config = dict(
    head_dim=64,
    norm='rmsnorm',
    norm_eps=1e-06,
    rope_base=1020.0,
    init='uniform',
    init_std_down=0.00406,
    optimizer='adamw',
    lr=0.00112,
    beta1=0.95,
    batch_tokens=[32768, 65536, 98304],
    seq_len=512,
    dataset='wikipedia_en',
)
Each number is 500 + 25 x the weight over its row's rms, rounded and kept within 0 to 999. Layers, rows and columns count from 0. Numbers have three digits each. The size before them is the row's rms in percent of the matrix's.

# down: layer 3 MLP down (transposed), 1728x640, rms 0.0507, rows 641-695, columns 320-399
# gate: layer 3 MLP gate, 1728x640, rms 0.051, rows 642-695, columns 320-399
# up: layer 3 MLP up, 1728x640, rms 0.0535, rows 642-695, columns 320-399
down641 102:503525543489473514443450506509532484478493498438505490488488484496476511491496471512488496473458459499471510490525478513510522493518532510494497495528493486514500493475496493517505512526501486544459501545497530499488537494498447513562484473
gate642 104:491509458493480519500515529478526548498531489470458488492505518490548486503482487473499477518521513511496555472494542481517498540516519498485495521513499484461501510474523530487482449501465470489460494478503475500472509494498531482497497514
up642 103:498510499480493475502519481505478489513489486523494546501512490451475514503531480501517505483502536521498495487460527534485489501485491527457537501484462543567487476462503500466494558511527475516529541487525518491512466505483513518473490488
down642 101:518509470523512473507508530488455466471545478513466519480472519521560495476542504487490505477490517542510479471485473506479518513519490512499488485491459506532478465483469500482454484511487471476503518489493490491495526532493468503471515499
gate643 100:458490497517538546492498514501519516548505504525521528486520491499472492472497514503487464489543484483500540498501496492479514462517452495538485521544513495496487515521474487509435515524533529530512465452510496528478500522515509500487511556
up643 100:493503474499525491492497452486546470527485525471516509505512484523503463531517538538503544507499447502494521540519525504497545486501478510508462481539516477503494497522537465515511468494546504506497499522515524469501501480483525479520504492
down643 100:469471520495484490492501469523471498535479487515485475516482476538505498492501500490449462479537487473512482491497506507522496486498455550517458524495541503496506503549523475509506447494496479512527505489489520514527542507512528484502549509
gate644 104:508501523555548502512493475472478555509490517499504487421500515482516534502498510505493519520541483529490473519526524484488503522518490507537486481532509496463530518485508511508467466554551526487461494511493518484512500512461521484534513523
up644 106:534483486514512491501479502521464526514481495488527540498524526485506462525454468493472519550496462487474534493487508530542473500515509503529483506494478471491477500492549499475487485487507499513549527455541517504491486495528504484476490502
down644 104:497505534486503474502509517468500485495479519467508495497470469458505481528504508509470514520510446534501484510478532528535458498542513505508535504490524525550508510451490475488509510499525452495530487464529519536493489508523513430536500481
gate645 101:480453483464473523453505500529507485498529515490492481523518487517504507495548493518454499540514481488480496455516435478548486505501475464465486527524497472511473486478484518511515471485525524466498519500529514470500510543477462477494501518
up645 094:487530461503466510488442555549518568488486515465445512496510484491505505510523448522487489501482465519489518529523497555475489498504516488470531504533492510540488557507477482477496437481501505447508538505471501484472505458557471461472502513
down645 096:541446460493493440529530489516503536516478517529484526509492452493538462529486511464480476501499498491517529478540528504520492487488522460477471514476502520442505503523506491492530513510486478536485531539456532482470555512493507485510506529
gate646 102:484480482523501479539492496493492489506472541478523540509477504537527515490518514529477474522478514528526511533471510467477524525507497474553561481534476485472509456560505565511470491504546510488493510523537517489516524500500508458446502513
up646 104:489509532504507513471485507523481469509522468477500499515509514481484453505471502470497510502470498466513461535519518497527424514490498479450499511505511498475462478470485483483550516537508510523481485483459533492474470493492524549523518477
down646 103:496518528461495536494497516495541477483492466476514510523493546565524494511448518509537518525503509516493473529469470464510445518536480480503479529497507477485505485464493492522504530488499506488478554512557487489490500503529489514489500527
gate647 102:498549486522513496495500503489517487495521500511526492512489513487500532471521528499529519516484480428506514496531527512471485461552532494493516496481456474454469515507552529502491472510512472517471499479493522511515543525495503496539504471
up647 100:556502506451507474537520465476446511464505494538503490449477510542528448494481504487467509489502503524495494526476509491521465464511486540501485513499471494488494524466519468529540505492510543495522530572483535515545475513496440479500482467
down647 104:516532436506513516480480482488531500465505498503496539514498517507516510520479562506486532488509554482477461530514502544462521464524528500475483491495451493474530522501470485520457506472451507519536505516477537509491521504490506505517494509
gate648 097:484504550463460481505520518555511486488483466461535493498501522504435504498528482510546477472444503474468514501483537510507450531482520532454517509524484495499477492512488488502454475583484541509466528486529495514477482505473486466470530510
up648 094:515462434503498469516508506500534497489495520441484501502497516474511503483496452483482523526482492550486460503530482521520459502498495452510466488505476522511492481455504507463518415502511511529529509513550527527494452510488512505504492524
down648 098:514475517491548509499508509503529477473551472475528510433520476479496490469521456469474540511519495459502526506511473429499525470508454498512501515488514523483518485550496468479489489535519514471492531491535521513503522492491472499509505493
gate649 103:512478464493545463503515498506472481522545492521505500505480562528527522490540492468478525495466492501457483488519514494514496495465501537554507455501457496470521509491552522498463505487481497473448477485496485464527525486482486523532571508
up649 102:488452497430496516490523526535533520472503469435487477566519483514469536487512488539469485491516527510517514491515481504525490505477545516507462485506482442497510493498503503503480462480441463496475483468508496494486488452513524471460460474
down649 104:509509484467455462476487512465499517489474436477476472499463506495477515487504529479437501463463491508469515531500511495473468538489512503535506491521487504528466512493509497474471468488506506485463461512556456500500494522511512513509526558
gate650 100:540481459500517492488466484512496441503490486586532520544518492496482519510553499471556461463485488467519536466495497509514515516465501537503456495495497455520491425510534484505459513446502500475526537492469498522534542500518495509534510511
up650 101:505499505468527495525495490500501548479534469548493519534519490483485535510531494475516504489510527459528478451491436490505501492496483483518482488520520512514495465518501507522485530479505489504457528480500511523532510460522485501495483520
down650 102:484504534535517487529459510465540471480535471502527554529480481508498469465495514512529528527491462517498492581530471504497479538549484514502511454456495472489539490474547526504479473443523475491499509505482569483506530506508485511472454503
gate651 102:522519514480489522558497520487466512518505501522474490572473528520513555501476521499465474472476547459488479498469501465504522454466489492456517492483519539502487512429507507515553486511469504502507490491464502519457479484487482525522470475
up651 098:539479546507514517508455517526508470500500490510537490519490547546520475482464510468507467493497505529499467499505510523472498497493483497537515515517530511529501522502497486499473529504527500456467474502476460503493517470472444493509467531
down651 101:514515485446506502497491482487511464515523480481479465486527487501536494512506487515497514526502535544550509515473514512491531464528511486493473490485518493501524472502474462488516518537501482499526521531496490528509493480547475496475507512
gate652 104:519487528498518550514502507504482466527512466541502459522534514497470536498515499526490495496505512541501485483495515462504537473500503533456511521518498522514482487552522519486491504506529522510514463439549532485516477509498530505525523526
up652 105:487532470463518514497491501495473500548458554477512488526525508534487491480464502474510535463518475502507534488477519555455491465491462483509522460479452492507515519488524515540480518495500544491507546478507490460489495511509463510497486498
down652 105:481510531529491519519489515475451526511532514479516527482503509535539468454488439488497520492510482502520483518515503525547519557454470486458477490506485496503474477481457551481542484480500525550519496486500508505469472489480479486466499510
gate653 100:502536492486450497483463481536445497445489484549501504538538463505487525474487487513443514489479495542471512493523486483492477516485516497483478511493436503496448488484504541529533493474534526478457494456513514445502468473480496491467531497
up653 104:460544469459509498495493465503478485529510526519504536475493504503556498534472494490527507490514499477517528525478501511502486539469510509485488457498497508494494524507521560507446491480470510507494490502486492525514494485509484522514448501
down653 104:464481515506531478554482483486477519479451472523509509514531453474512473472473484512487529513482530480514531501495466469487497451509464456492522483493512426494471544552482494514515495532504532478491544504487525477514451512514524442493456514
gate654 094:502471517501505520509488541503475493516495480495479510532534521498470480521543492514507525495497510516473478470493505486471469517547473511489532503486447513487549516489472517485506529548475508510488490509547477465492486499486505548519480452
up654 093:528503508494542469512546527473498531464498505536544478452491483463497447535517534482502506484451489468500487503518503476487489505511491494540495529556535520561492505492483484476475528507526482475500556491486462519480471491494476493529548520
down654 095:536486490493536468499514521469493536511500526537503494435502521476505489519500532458508551498466515450465470518522478489542488469488477507474522493483485545495483536475492534529540465538518487478509521527509506518480481465500519483496483500
gate655 093:499500459532515528482526529537450490515541465453485494502505495514523502506518530499539482522538494464537487514465525451486512487530503433492490489503492486522518518456487498514450498508498501517466512514495516491476545496470462512527507474
up655 092:464520516472517513495511512503517460538493489482499481487501475519470471505492488487516532525521511481485502493453502496511549501523490502472531514496514457491516488497459472481481492531479527536529471489504469536505490493512495521470524478
down655 093:509503533548452527516526520489500561525421482547465519519496488457510470493523456505507475504525465493471533487451468457507506501493509459482496512537510520483446508516527522516499523468507463525472470521532557520476538500531507492513552489
gate656 097:530541503512471485488482501495542507489479490499468499491461536515513473503504511466466454520512476476498498480508505498557471459509516461476476535494501449521486523484522521512530506515484510496553508470511469521495479458535521499482530488
up656 096:487521508496495486496520503524448500510536511524529486503486478460523521492443509496504482450527479467497514501477501507471524509497487502489524492447509471458524534519452516455528508473474492561505517528449498525526497501470459484534501492
down656 098:487501504490541501481485523482480521493504460483499524482514530541507543545518514456488502481522510478488430510516483479499514478494501482534502511514505513482493503505509500519510503488486532466519489479511514496521477510539531486493525522
gate657 100:525492517479538473499491540500494485487475507503520505531513503488481536522469453472477463489545524491483528477509506491507469518494517498499475520521477476501511501496553495480486537473481527494486481512466475437498535515514507514481523516
up657 101:503452519517498521576518483510572504509502510499536579461533507549515448489473513531536487494503531505487550519483482531510479495518470506546514519533498536481525491493498486479453481485556493494508510500520515509492509500478505437491480497
down657 103:526479424482504486539535508487508485517512503491482520495480486493492535560506526532521516505481477464498513520495519467497502507488508513519500496539523507526477518493496498480559457490477456517475506488481475510530487508480542510532494512
gate658 102:498495537523495474549486493490535481486478468504507500521523508480489527467484529485461472507504484458556511482494536472476516529491546521469494456491471523478454538501443518530495511492490483493488483515503487487459513492496541486475515489
up658 103:467514503520491502512472462453510514519514513516522519499510479496525528521452512497502495509494548527516522510446465503497523512480512484495493539455451486468537477473524536539502467484501534489522492493495520485507493510539548485496472539
down658 106:463469512522553530496456506513513512560531499474543499514534451469483521559544503464510440508482535518452492469501515480473521505525557510499511463456499488473473510499495523483501523546539482480492516475488515485526542522511492525484512463
gate659 104:535515441513500505450518491492534486523482498528499480518499461517460514522506517521468498457515514470489464469510533498459479492546475465504522522489521462472530515500458525510521472523557478532516509507517534513476524502531501498491513538
up659 098:498515529522476426512469553474472508528507464460504476503513564480496511525507502533505520490511519499485454500499461516533534456534477478513450475503481485477517536493506492484471524480507519525504497461513490529476486492477517454500534521
down659 099:551480488473505431520484463512459477477459486477501509529458513489560507500486530492490489519512481508485507487509478524480474495531518484492542499520506502508454539540517495469432497517484522488519475502503465467479507528472505542448535498
gate660 103:485478490474480471482515519469491502542529523528458525517464526522475530507550533516488504534521489519466471438524551507501439511503484481515439511490504487494467481479476530488516542469564539510489556522503519490514524470466488470507502500
up660 099:531503526478494470513494501496505524454493446513517481441494492506485476446485479487523499487501518505508488524507497514532528511500473501518532532496494549508514516518538492507506484564472527476511477512498528505496466473534491505462476509
down660 107:462506520515519534481487490497517523526504528498494526528481493492496514521510479496462508530524505529448505464499481517483469519471471496476486482531527483490479475500478471528493516441535450526541585501538492502516539513474508507538512491
gate661 091:522488516549457489464532521505507565522491492510493515513463550509527526452540499517521435513482481562494524461545539511527488552546486457543524523489512501485509520496501485530487530501526511497489458518483536494544485517508482484482507475
up661 093:483510503513466495505487526579493484462531465515500534491496514515531471518498507474491509464474474520521531521526518496513523482517503513512547469489473508537473521458447481510458497501497487479505533466519487519508538453493479542549494507
down661 093:490458470487538490507540513525485503487548493502466506519523515543482494473502524556520505536472483532493464525484531456457481495491524518494517541448480478476510490512496540543492497496497500463511473531524495508486507528483534539530497497
gate662 096:472553509540506488487448479443508524544490556528511480539472517489510469507532527507484454472492500516533462509482517507512504513505519498480478511450515469441537539517486498488457497489484505505499517440497502509526555467494498468477474493
up662 095:499485521507468520463497466509489477527488522503446487467483486529490510501526525480501538493499494509461526519503534521471491495531513467502502531495520510524503548501497470464550508525486484486524497489498515512482426522549465488489462524
down662 096:484497481495501474500444482520462484511528492488459492485470482449507469557474466491543481511523499491523549522500502470493471563533515480487476526529478464499485537509494490505494515556487517487520465517558496518517464496470496510545527527
gate663 107:478479488506548486534490505503507498493494499535527487498514477517485527479522514508455512471497478487549460533493446479512516510486508473482475494500517524508530517497489499558486503530489493512464544478501537517498513470539518480528501508
up663 103:473506459537503501485493498523512511526503485528521485464520507525525491505508504479488493517489472510525517486466502501446543474480444450493491525533522500477517518530450522493503496502488522507539504498500503567449476510528468500548511546
down663 105:515496477502476525489520484477493531494501496516500466482471476482499464483446481510512534497495534528470458467548522463501463499480508510452532491507482468504471482490499510473534517478484498456482502501474526515528484532475502494494493489
gate664 103:469497505509485512542479520465537495504481514511532514506491470521470482522486479481497504508512538486463496501466493497514529523506506464514502517467534484494495484479513521500438525522542496512457484461514533497479458521500548521513489476
up664 103:521517453472517551534435458486487477484478510491478506522502495504425536531514443478487508509563510526503476532502484464516550503472484491524483501493485506508521519491506490508509506465507486517492507482529486512507488519507536487499489496
down664 105:448504503479526491504498470486480493488516490463458512496541487484499495519521489491463437483481479519538473517476483481488513474480500489477511512493477505466534514462523510508493510502517494527497533546485564524488499488491484505503499512
gate665 090:490490492485466517495512482521497478507467515532498519529532489463488504497488527514520486477531521508442514458499561485487516489499509520518440510439485479442501441502519506496485534521552511541462537495479502527480517505458512479507524507
up665 096:459504507490486482509525492474511506512435525550505469470481508441449477477491509482516520496519508503489528486529532512454528508547511518509522493457507487468509491519532503511494514467544487482526514492475501490517505555501525518468465508
down665 095:549495502512494529512495477508486500496480503490484474532508494477472522515501490465499482523481498547499499496522537529494463471523512470530530523512530526487475476546528443507485493488519506488516534494492497542513468561478497511486518544
gate666 111:513467471503540508524491497501496464476494491487463542503490494480485516527494506512503517546537501517543487482522508470536460541478555525477498489492459458485504516476509534505453449536542513500467481507465491463465474480444539493511458506
up666 107:543465488518494486512479486503485482466508522486526527505492515479526562495518461529540504458459499499518505519514464476516487522536499489514516453486470525510523492452534531479463509518496507489442493504484554483467481524510493460506444462
down666 106:514527548511518486482485479504523475496517454488472492486479478506466510522467545485475507537525515502547527478533522491521513506495511556520498534477510493454468491500475495487484482500525520496542509488511497511507545493481505502490484523
gate667 094:514539501510488486510500505527486502467518496486473549501475544487476523478510480511483512478509507488498528467486506526488489510506471431553507513541520509529504509463505469537476497523478521495532485496474541496456515462513511523477531464
up667 094:503488487492454528465535499536523511508509507483454525549556504490533498503489508473486489502493514542498499480482470485526480506445503500511504525466517488502454488431525526502522502515476535505507479543506511525475479509483538461489458519
down667 100:503550498508521536505473496486480471459517493468473487483503523501494508476476485503525527479501568492500508489513501528475459499546464485520492480533473506533498559499490529506439476477491460498527516505492528498493498495463521545533480492
gate668 095:498537518479513500523470561493499542472511443542480506499491533527512508474516508502527488482493495484492532453472523479501502463465453502492513475481501528503532553480477518492491465511478464504465475485489481495474538536517494542473490527
up668 099:449489481524535504493469473508434510494493555521482529510481547508440538486538550523486527515503461511549512519480539520456584534522507504512496520530453504470508525514495540474468484516510475492481522517454541427489473495484541511533551484
down668 099:501529509496466497475535457497506458508486532454503474510516505461495462497507514487434497531453504485526468511481527511504488521510543523488499561507452497506478523523484504501502533488490515492499543489497478493489513491469487475531515461
gate669 098:485489470513477511486503501480513491488523554527465484499518514539563512498489554526523499537500495507540549538488502487534500532507501498494499530503487481480488508524491532507493510476493522508470515507482489462500492514512539501490508463
up669 098:513514498502506483495511524494477493528525461488506485496513509524509558512516484468488452497495546456502451480487501544488459483489477494511494525480488490502486526472498507533497478519507474496542465539488454530494517476487512480506521515
down669 095:467491515523530509457545516527552533509469488479509506480537501510456498507464484486520533504473491513518524532500451516489529508540542483471496499497483474483511488510507547516475529521537503492513506544503561495533487511550473492478459492
gate670 095:487502478498466501499483497503501522469513493552505497479494567519534505527488448470530494502531485511488522477494466484521483521477486491515502483463544475474516515460487463529487486506495521515518454485523458496512509468487473460506499471
up670 096:535480482480532505456502541422471539512498558473499499514509500501506491480485505490519505485497500538519459475532494510515444525487515515476506508510549472479527499479494506506500502523507525476441478523488480506498498523496469515474512455
down670 096:481490487519554515481542458445499473513514547511551525534517483488498502507468515507459467495475492494541492502471490490501480484519459515500509470481535500474519483493515500520503510504513435515511556484558525514520484546484508498500512494
gate671 097:503506503500499500494477552535487506493486503473487514500514475491471525522514480459489453540547495468521508509467462485478515481503483474513512459502497535502470508478546492519491532496521460505477449487496506513491500497550536484501479495
up671 092:514506522529490466452503490458524491450505500524517543485439519503503472465472480490507555488474444492480507535461545545486524506523503465498486468485487479482487512493505540445514509473526485488522490538469507458539511508512558496447478512
down671 096:481470531506513503527505548461498489444510500498512525509524442479510528541519496519500494462489487525515509493506514518482574503505507512477484455508489510482510486488529451499514525473549520502573522502458468467520538499496513581489483492
gate672 103:490456486490528508496496469502498476590481526490482496470482500470488497489486516498515508499450491502523524491513508444486534487500510471508520515494532507522503501513494485502508511493524489506512454508490484493467472527489488549532512491
up672 105:502519502497514511515443483524474536539503531501516482542466509535471492509465503503487523497519513542467478460490505493536500540497520499506511512480473483499495479461483499443498457517487508479528482481494494473490486571548469493471505472
down672 105:493524508477483513489504505508468488475510536481454522463485470513507491527527465497478523473511498493477447532500467543489524525506515504490516453491478505495467496492518533451499503485493512522514503480544498531463526484494502519499524473
gate673 097:519492503495560509504491503520515473540489525587502487525476575483490528483480529507501507541497492533549516478492500484528529489521499526505518506483496460456536486476517526477489497493488508499497511410501481544503510533510537498478508506
up673 093:471502492495473503436510545452538503554447491527515500494504503517494539459506532532491516596528557496505514504513463480495513468495429492457549565537505520477473499542508506517471488497504531477503533517518538493470515477535489513515505522
down673 094:488486509450505510526485518495468486467536485484541459536512523499487461518502498523456481480516508488458475479502533508475514496484514484558505473469476442448480541461484496491503493512498531507487490493502519574504478489472475526464516496
gate674 097:534498466458519488548458516468503510500534470506469499532474477473487494557474483517487516492478501479527523525483508435469511489496476498477462431494502502524493483471496512497501526463479493512486504529525471498493514504456522554488532489
up674 099:494498529527506493515527518515500470504496490493453482496494485464447459466505480459459500529511512528496475490490548486477475529536477485492478489566534494469508462490497512490497492477512513492477525477496525529485491495535506498491488453
down674 099:490531549479489453512527540485547488467500469504469479505504501510463487510507479497481506518495482483540514537535483483494488490529483506499480541520501481555490523473492462517493509491543520549506488458528511535481486462491433447485536540
gate675 106:464488455515543481539503464498493499521501479504483488504529532481563466552548469517487488539546496507524544489498523469488524503480497471499459495484491491459506471525477507478477484519519494512563457512526486499530534475534504497553542515
up675 103:505502509509493494456494529515486468523473555471516492538510476473436568511496546487539539523498501512517521454490466490501520479497478507517491523516510511459524486484511496539511542484506458503489523483494502478490508477514520500508465526
down675 101:431493541552525533525440526500475479504443521502488491506514520531515529501496456513510516485517474447494523474510495517488516466547533515498453486479529503485560462485473497477502549528484524478503482530488497520570517509475512508503510479
gate676 103:537525504516500499524497508529492510509530509499513515551497507489493493520529496486481477521543510515537522516490490498491500534512485511479502512499497466535492521530493499458462489477459474500539487501527504445509510536492505517511491491
up676 103:514533515550484529523484529499514479527525458535490500538503454508494523459496496481482474513490483506530493481506484504466551455535506500484506496503478523534486468489470508532502521480516501478529493488489501489500504468487501516478510466
down676 101:534489443491490489528479499482540529531511511492478532510488525524483542519506527479475528502422479452538513512516457528516466476541508490482468456507523506492481510525518544525499457494509494519509487509481520476546491490501470515488528522
gate677 101:513476512494521501478510534505517478520481492504521535527501517531526514421480455501522507523491492486526478530485533513524458507486495492460496498483493485468513492495468491518461500516484493522513533461534471552471520500531508468485529561
up677 097:476498492488486536483498467476516520511483509490517456495513505495479520510529534518495520487549526527485490484484549498473507499506472514565493518502482476483513498526505505465492520522532485536484530550521512476497487515501524473442504486
down677 095:499463474492493489472510534544478501523551502461469477476538480534461521485537517568479498520511486487532448530465489499498519523498461513455515472488484468529498479490486479529486474508512488523479439549512498474488556481482511475517510504
gate678 098:497546521491479476493497490488533513509515522540478525538496529494516508525556491447463515475479472478485528501526470474474537492554460484520485470484522490502508472503527539477500445491511541514516497495523509488522497516554511480505526513
up678 094:522463520491491491512514542531484502529499507488491443503512497491489513478502524489538477506502510523554495494516523516492547450441518545484520472493506516528513484493466494533478500500549534482546471522500473554546517499503460540529528532
down678 088:514519508494536506470497538484505502501496489449511497475504497472485465524479514504511509539471510516528544499480455454493518478547487488492494504523514481488541464510529498511490497497499518483517502478519506520506477489478486499537467464
gate679 104:528473516448461492491510498502496496517468459528524551487481490463493542512522479453431507511543502532492416527487481475521451488510514460501510488534468527533501536499514507524474509550488510555496524475497515529544477497478505511499495481
up679 107:519507556520456502484510490526483523506512542490489492466538485486548511464531488502495470513474527487468508505490492503479502495489513526514474528503517491511471511518505518508517529471522510501460489505510466472473508505553482483540526503
down679 106:474506482521535464497533501502537479514524503451525461460481517497475501500525527499508508536493568495519505489465448527507511495488543517513515470492449496482506526488525514508512516528544489470503518552455515483503467490500486468492478498
gate680 104:488493505510546501487481507494520470480539489480490562516504550528527498506497489489483515509463493510523469483477477514537487500533480506492555510485508493485521519480518478490497480538498490508466491491554506480477522475499511494430478518
up680 102:477493455546488483463496467525463479496507543529493449532523522498494535459516508509487525480507461541451499458461496480461528515483493491519506509492464524512463511527513525473536512485507485544526537530539523535498450507487514505503476506
down680 102:496509487510514483466462498477501521567504531456542443548509509490511536478525518510496496530470500462485495514451510492499522482495491505498505492512514501497482463496501482534525475500551559505491487498450501523538498502513479486497446506
gate681 099:483557491543490514496502496465524526511493527503461491501463522500492458510493529455525467486488514470531466473487525503515494477521476489465500492504514513482502508481472460511493526486471483489514512502496467467538491454509501507482514520
up681 101:480484479463474529506527519519481530497474555500462533478483501494521493483503524503515532490521470474474528500494498520501504503496476484523512535503442476520492557482464493499469513498510500536488529489503510445472516499473487514496522530
down681 101:495502490465501491486497518490537483495499449518497503483491494514516508482513522538561463482455545512488479536511479579512538513462497483500533481520456546503516509513464493507506502459535491505466492529517467500480528526533502460465449509
gate682 108:466556514536552460481521530462481488541467480540498498460489525496483486440481568511516490535514540470545458476493509451485502513513494514518507528503481521500491533485485505490467473548511530456537511509532486436520495492520540486534474483
up682 102:508489533547511519478524518491481489525485506460495494516526434522494501475486518493515533498481501480496446512490476485491474537483523518524464493502516503509525478496480510518478498515480513508490470474439519490543462492497532518506471461
down682 103:472491442437522516504511495541492475497468480472492496513516492464539504524497478527511474491469473457508504504515481489483502491529512491539514489512537461534470539492495492526538461527513491498470529475499481494469461529498487464508535525
gate683 096:542422482492509534498531452531533481494481503509479488506458477555498530493513506484514481501479469507554453492481491470506519471481530537536539542517478518491518483490496508500489517498492531486509499494533484494542510507540508513487481531
up683 094:505532508526517522452520503529537466483489519459481540475490511533523507557503500480493514499522502467536527516516499490484481449518517499469503522485500555562536484492467474475542468506537490515501509502518488509483532494502555500528477516
down683 094:492499494497491526525478527515476510503501501548523529513518519468524504469480520526501492511499492498478488528484493477508483482471495444471531520535482551520491473519486496486504516512481520457505550476461509508492463491479478489481520487
gate684 106:515522498525537474457556527484497516538441541472496472478540496491516514511562515524511499490484534486514496463472481483495487533520471473506504471529480474482502484525515505504472476515495474539518529546505519488498475486488536496498522476
up684 106:555509524531477478508512496487509498496499453477499460491506502523454498520482516505530485478527488532503487520527503492497503492529532511525468542527520452475517486499517497515483491521507464496501468509510510489493495466507531486503507497
down684 107:526514521489486528497492508504471513464465481507526521496487475512489533476538478520539477507538512506451549490523522458509517485472522500515486515496447495488505486544532536525457554538467495475506460518457498519535484473510540481510511481
gate685 092:521468475539529500522492507529521479551517509510483469474534476470486530507517485514493493496502513485519504493486529530471518477512504450514512489525501502450533518513505487467500475466488511534544476487502489423510530501561572475449510506
up685 091:508503484545456529501538537498483494495465504517499532465445490526478496533506523507525515493524511486495480488524526485481493498501509537519498489544556526540480487544488491468521530482558502480474462501535520496482530499514490486515518493
down685 091:491506567532508491505495486501490503483504541448495455538543499525518511500504490535514481518486516525465490531492501507503481472463470461469508530463472493444555492492534455507449476529501532518514472496498455500512457518547524513504509520
gate686 100:534471541495508496514495539490503518485477516506486513507464492494545473503499496469520476489511523506482498507484517497507503515480542487491531517481457438476507508489520529493442530521491497438486456507506478445503515502532508517510517524
up686 105:493542506505514483499512487462495506478496535527507466523494488518495432520491516451493501501529519505529533528504525489483526449507437514514526503427483493484539488474483494483530514485475528513529497499501520526527487514493473531507533517
down686 101:450541480498534461501490485505539462478504509500524480504523478520516510504498520483489512513482493504499501508485460513503490504502469512522482528492517498514501498483458504519490516515531475479514480471544544490513507477488491478521502522
gate687 099:494521511468466453504481495522492507495516471519485521477535524479494535489492481458506506544522502522551469511477470511550512492521555479501494489522459537485498538482471524476508485565517496490501502490537504546493479507490507491497535495
up687 101:515505504498482462475522441542481488508473463506536516489505550441492516481499466502470478503507498476500502510522497534535518540489535523483473552486496476473556503497529485494457523472497478448508535508514500489544477481498493525493507506
down687 099:511462502491456476491518495460559471475519473483524545477513483445523487535532439473435521516499529489503497488520419489505514512481530509473482504491509484509485496477513516477520508469520506533478520473505495492523517496536485526455505456
gate688 103:494521500512507475499484470477524489511493480513543505498467519494461477499501494529512512491531489516483527516464572498462485498553492504527470514499489517514524495536512552475470491504488509501493514476531509499461547531512520440504517486
up688 104:491525476505504505522494481508472468478504543522474518513475473511522494570480458477473518538475476474485498482506497491497472500484544526468494507485525490487512501492504483502484493530497440512513456502506479501528486549478510528501496479
down688 103:519538527485484514467495502522497539481482543501466477475505477509479502526502481495526523551489523509482536491531519507507494498573519445489461461521500472513548505484534521484535500523498520494509485500522538483535505455503499491502490457
gate689 095:486516493493520534519476485503523469454480468521488552457494488475526527509440446506454513554522532520491508483474476499506468517472497543533481536518494489451491466507489536531500505460518452507450489544488538471479508518494495500490537493
up689 094:512521491506540507486494469491526492465539511460500492534526448527512526515509474477487535518492516509497517495504444536518524479488489519475551501490492537505510477498513488564506517485498432512493506515467510526569519508492512572478522447
down689 094:536490492520536472490480498512501523518528480494589515491546529514506562508537458500478460459518484531489519497527478503526465488509485459541462521465530502493533474517532543526492518469478521455472499475499478491512485470528489500520451516
gate690 101:528527518531538505567486522474513448502457483507531486497454514497485443560543474505523525515496507473520516501518492478508482547485475459514490471501519522516562496508520497486459527521509465514489485463492489475531508499489492473530498476
up690 101:459528522482525506503539471495495474492494503490458485501489515493550517499502496513487475502522563478511488495490463490523522499522523480500538493488476549526504494470505508513519509493510507520453498500478517529456539477459497470549532516
down690 103:479501470531554515496524477511482497477524548520459510512515531480519492471490488514506511504499550504490497447493521483524496460525508498464476490490438501535524517496485522532538563536464460523486525511520520475498529499479516527510482490
gate691 102:484537524484447480473512516513496465512483465488508451531526528519497500498556483504556479453540534476455500468495512481507473485472495506509474513536506487502467476530504490502472466548488492494479495523455484488520534488494471446494488493
up691 103:484481470475516502496520510518484490509496459560503491511473502487499521442488454496466522526516472510493478524504461501530494505460488514422555490509451523546523517453465507500489487501482515501497512433494482540452473417470446520514492486
down691 103:504468468507528488516495481511487491451515554483518505500509526502528462506456495461465535512484478514526497460479482455538507506523474489515481479505482499515502498496497520508514469496461492534498486468512475497508524483481471514526512522
gate692 100:492487520480455546505554515513513539486495437516488506494524517515497545490486505495452457521463534489481495462542486496458514494475522471516490508509480501518506537497540518480493474487519494467520463470481492486515460495497528479438533501
up692 098:500472493531493515469494510501485478453520505535490531477499446479520513506523499467521525468475465485525504495500529475512482533488514521481499452517508484498466483531465492502510522510525460551482481477516543542504485500472501510499502479
down692 099:525454525511469497486505494479493551530513518497462532437479526462532510479490505500471503512495514454484517494506514542509509525507513490479519517490526462456481510476523488508511499535527448476526509522489491491515502552522499540485518529
gate693 100:563527488493493509519500504456481493468484455475495496484484528487506527497524516499527489484517527553459505465503497500527471539472551470518468520502461442525502465526525519480488493516499520514475494510532491499519498543444528494509495499
up693 098:531534487518503517474521502516484473522494494500536496493479517507497504451517540565494487528509477560506468486544518485495463528508482513495520455529491525533506465514476507505513533457481526492511468480533485492483492515484529513522530509
down693 099:534502464533504515478473493520521493525454512502484471479517523515503503488542459523470504468441487464468526522492514529492486432465454516465492482480526477504487494534499501496517549502523480505510523450499469485473499509490515531532475467
gate694 104:480481500532520478462532534497512539514528493461471503500486512483530498514540533492493488551527462500556491457444536487509467561536483490546514525504481513503504527484504518560490507497530504514485483500526498471460498518508516488510507488
up694 104:534526518518504505505491517530523519466493476539482530537476545514503570561475557523500517496479507507508535480460478488511508496566510481503495483488482491483509527461509570483499488476528427506497474466512494515455453494530526532493534495
down694 103:534502552520479496488492538468538609515439480465478504533507465508513510516511522535494492514495527504516517543492462497488494508514502494503488532463525499493507465516506526512506500505532509499486483460469523489547508531498478481530472504
gate695 096:487525512518532489504523507453512511485464496515521479507504508510528495480528500512532504541528524470502453497514465476505523461508443505506487512496515491432499472518489504559544509493528513519492497470522522530542520511499510483583495487
up695 094:539493514454494494474464505504498508464462478495515518482503482500496505490522452496489472511518514508449533541504453497506499531479549506497534482504497540543479523513514513466485550455523491473476508499519465470497493464479465477507526475
down695 093:490474539551520506512479510540497498492542536513509493480504484537504517469483503546454533486487509541511469490506517513503491530513466512517492491510517470499502456507487494490560486528466547511499498501482525497494477459493462498439487514